python train.py --intermediate_size=512 --norm_place="pre" --init_std_qkv=0.0312 --optimizer="muon" --lr_mult_o=3.0 --beta1=0.95 --schedule="wsd" --batch_tokens=32768
Each number is 128 + 32 x the weight over its row's rms, rounded and kept within 0 to 255. Layers, rows and columns count from 0. The size above them is the row's rms in percent of the matrix's.

# layer 4 MLP down (transposed), 512x256, rms 0.125, rows 189-191, columns 0-255
size [102  93  96]
[[148 159 119 190 178 136 132 133 143  86 171 117 147 188 106  96 121  83 113 101 147  76 120 123 144 148  72 125 177 152 112 173  93 178 121  67 160 131 106 122  92 125 129 161 140 162 130 159 114  91 144  94 117 119 151 156  93 115  93 108 122 101 129  81  90 109 141  85  99  76 182 123 144 128 132  83 154 160 114 136 225 209  88 115  97 138 213 119 117 112 188 104 129 137 102  96 118 128  82 135 141 149 120 122 154 142 136 137 119 143 104 143 121 154 154 129 149 104  83  98 147 100 176  89 158 131 128 171 201 137 129 136  22 114 139 175 122 147  82 153 134  92 152 104 216 123 107  97 146 136 176 100 125 127 141 155 143 104 118 189 152  89 174 193 113  67  54 101 162 107 156  98 115 128  88 135 129 152 137 194 141 110 142  76 101 113 120 149 148 133 109 126 157 120 113 131 153 150  75 138  73 141 185 121 146 132 163 165  98 110 142 143  67  50  94 129 169  79 141 127 119 121 127 125 117 126 161 174 137 146 123  91 117 119 112 174 134  83 138 162 104 175  96 135 106  68 132 130  43 102 168 178 121 129 149 117]
 [ 71 130  95 111  41  70 122 131  98 112  84 163  72  93 197 157  88 130 157 116 110 109 119 104 139 145 171 159  94 112  63 136 128 162 113 187 137 109 163 135 136  69 131 128 178 131 205  87 137 123  94 118  97  97 134  89 130 161 117 122 109 130 118 126 122 149 183 136 118 131 124 153 140 116 103 128  83 138 134 192 101  43 154  92 104 125 158  97  97 119 117 125 138  81  89 116 152 134 142 112 101  90 147 135 214 224 154 136 109  99 187 158 159 111 154 100 144 117 140 133  91 104 116 135 142 100 157 135 133 145 111 137 116 169 131 175 107 165 142 197 157 184  60 122 148 193 114 165 171 148  97 143 151 188 127 148 112 116 133 143 140 176 125 147  82 153 107 158 164 123 139 154 135 124 104 151 129 158 145 182 160 120 219 108 129 193 129  79  92 108 151 156 121 123 110  94 191 125 147 135 198 144  81  72 130  85  83 127 143  73 155  61 139 121 116 147 103  97 138 120 112 127 110  98 125  51 123 143 128 162  94 160  40 137  92 130  94 140 116 120 109  99 124  92 121 115 118 145 143 125 160 146 183 143 110 136]
 [140 151  95 132 125 159 162 148 170 114 151  80  93  75 119 138 121  79 146 123 143 151  74 135 123  98 130  91 114 133 159 154 157 182 156 116 175  68 206  38 110  99 149 142 139 103 100 148 102 144 140 119 135 137 127 133 133 105 105 127 217  91 125 142  79  96 125 140  93 108 162 100 144 117 158  96 120 112  82 168 157 186 132 154 114 102 140  88 179 152 156 137 166 124 112  82 124  72 100  75 130  91 184 178 151 144 159 109 122 147 114 114 112 126 113 145 149 157 165  81 164 174 113  85 154 181 121 123 116  91 164 126 144 187 137 106 163 181  89 121 125 100 122  96 119 110  96 140 103 159 106 152  81 147  96 156 166 155 142  91 141 105 110 113 130  62 151 100 143  62  89 121 115 178 149 144 125 129 146 142 129 118 139 141 187 118  86 107 211 163  92  80 144 153 111 141  98 147  81  90 166 164 109  63 176 151  64 156  79 122 112  90  63 145 118 103 158 146 123 141  94 117 153 151 152 131 182 149 186 108  96 173  78 112  80 184  99 139 116 115 140 193  79 167 141 109  72 157 123 170 110 126 128 152 126 201]]
# layer 4 MLP gate, 512x256, rms 0.177, rows 190-192, columns 0-255
size [ 91 101 106]
[[123 146 115 182 158  92  93  80  67 215 110 188 139 182  93 149 156 180 160 175  94 164  83 183  92 125 141  89 176 161 122 144 107 119  91 100 112 154  83 178 191 205 172  87 144 124 130 144 186  27  87 171 128 130 110 129 127 204 124 132 166 135 120 186 165 132 185 176 111 140 165 117 129 127 127 111 162 109 153 144  97 136 155 157 123  86 125 120 140 150  81 139 160 131 165  99 167 106 131 106  92  86 151  75 116 110 143 146  64 130 176 118 113 145 101 102 144 130  85 111  89 115 183 109 122 139 102  70  72  96 115  81 161 201  49 129 154 100  91 120 153 180 132 134 101 146 143  96 113  90 128 129 106 111 144 127 141  76 119 171 154  95 115  98 120  89 114 129 118 158 128 160  86 138 161 134 144 114 149 138  85 104 112 110 116 118 129  90  99 141 121 114  70  92 122 117 131 168 143 116 104 165 188 160 127 134  89 145  95  92  78 140  94 107 109  99 175  66 171 132 127 184 139 112 108 108 141 115 103  92 113 155  76 158  63 111 181 122 126 145 114 135 133 148 183 175 140 158 149 137 123 122 129 111 124 139]
 [119  38 118 132 185 103 118 174 133 127  67 140 111 160 137 131 166 164 170 129 135 184 145 129 147 157 159 117 151 142 113  98  90 143 137 178 143 157 120 151  82  94 150 153  57 176 162 105 148 125  56 107 118  92 129  98 111 160 146 133  65 187 140 119 126 145  97 130 122 126  96 137 152 129  88 134 123 158 127 149 156 134  88 101 115 123 164  70 109 156 112 107 136 161 131 173 121 139 118 129 160 148 136 121 171  92 131  97 137 135 102 104 140 169 140  94  57 112  84 181  99  93 131 153 147 116 127 109 122 125 146  45 177 155 133  64 144 135 150 100  72 108 135 115 175 138 187 101 121 172  49 147 110 187  73 181 121 142 147 113 138 129 148 205 126 140 147 153 112 153 121 172 143 146 138 115 125 152 126  81  91 104 112 109 105 110 161 198 167 116 113 166 155 126 142  84 192  77 123 141 192  56  80  99 100  55 151 140 178 126 171 139 146 104 118 152  94 131 153 102 177  77 134 129 179 158 105 121 106 106  94 145 165 142 101 173 170  78 132  79  77  89 132 102  71 112 109 196 136  74 131 169 116 123 134 120]
 [153  81  73 115 134  87 172 130 119 175  52 145 153 116 128 164 122 113  97 107  67 151 175 225 157 155 124 106  99 134 118 108 138  82 152  93 150 136 159 190  77 151  96 204 150 112 107 105 140 217  96 112 182 143 141 147 129 121 107 164 107 143 130 120 125 134 138 108 141 111 194 159  75 150 187 138 116 105 153 143  89 104 138  98  98 121  77  82 123 132  50 167 139 103  89 146 135 101  95 110  90 155 193 160 109 101 156 154 167  76 108 181  58 152 119  81 126  63 133 107  97  84 154 147  92 124 125 129 146 112  98  96 162  73  98 136 159 130 117 149 110  95  90 150  80 110 196 152  64 132 155 184  80 129 162 144  91 122  94 152 123  95 134  96  84  94 137 132 156  80 138 157 180 113 144 110 169 121 208 112 118 160 152 166 148 101 157 106 156 123 109 134 126 163  73 134 121 130 126 126 179  60 133 144 104 140 136 102 123 125  92 146 143 114 189 155 141  72 133 127  97 134 163  70 157 135  93 131 137 135 158 168 158 121 160 104 135 166 103  99 100 162 124 105 159 145 170 147 118 159 116 159 137 180 135 125]]
# layer 4 MLP up, 512x256, rms 0.189, rows 190-191, columns 0-255
size [ 96 102]
[[135  77 164 146 148 182 157 131 203 147 143 122 139  98 106 115 120 127 147 146 143 139  90  77 107 107  91  99 117 145 181 126 125 124 163  71 152 170 135 159 125 108 110 151 174 130 153 140 132 153 121 152 148 118 113 138 105  67 144 136 199 107 152 108  38 130  88 159 105 111 129 137  89  87 169  76 139 132 104 153 116 112 101 117 143 126 130 106 143 210 137 103 154  93  91 171 171 156 156  91 206 205 161 132 127  35 109 152 140 146 125 162 114 132 148 153 121 137 107 131  77  86 112 105  94  68 133 164  92 153  91 159 151 120 141  84  93 106 135  91 194 141 165 174 114  83 151 134 153 138 133 105 126 101 165 102 135 127 118  89 103 198 152 168 130 117 114 116 131 145 112 152  93  75 131 113 118 108 177 139 157  88 142 173 144  39 135 124  62 121  84 126 103 106 163 104 125 127  80  92 149 111 150  95 135 160  99 122 137 131 109 128 121  89 163  81 149 153 122 190 181  82 154 189 123 169 139 108 140 145 141  61 151 107 115 139  92 102  82 173 134 175  65 129 135 157 114 128 183 132 136  97 139 121  41 202]
 [148 106 122 155 160  49 107 188 144 128 133 136 143 149 107  91 164 170 130 131 151 126 160 142 175  72 116 140 143 120  90  81  94 127 203 204 102 208 194 165 172 113 107 134 124 115 173 108 110  96  69  95  82 124 154 147 177  92 134  96 132 161 129 120 130 109 161  77 114  98  83 128 124 156 131 149  99 121 119 112 160 123  86  75 108 143 164 111 128  96 135 107 112 127 122 168 162 188 100 165 176 112 147 130  89 116 120  93 149 128  84 143 126 150  80  92 111 167  55 117 107 133 148  85 168 151 146 100 113 151 168 111 117 107 106 109 174 143 168 175 159 130  80 117 196 130 140 112 178 115 166 127 149 137 160 101  52 121 129 126 163 108 132 141  98 182 111 152 118 127 131  82 138  93 163 150 121 113 110 141 208 161 164 137 126 115 197 115  87 184 117 186 105  72 137 131 108 215 174 149 143 102 100 138  82 116 117  99 129  92 128 171 139 120  53 141  70  85 125 148  97 124 170 139 139 134 126  97 111  79 177  61 104 107 158 122 139  75 117 131 128 100 156 126  66 149 152 112 171 123 151 101 155  75 151 106]]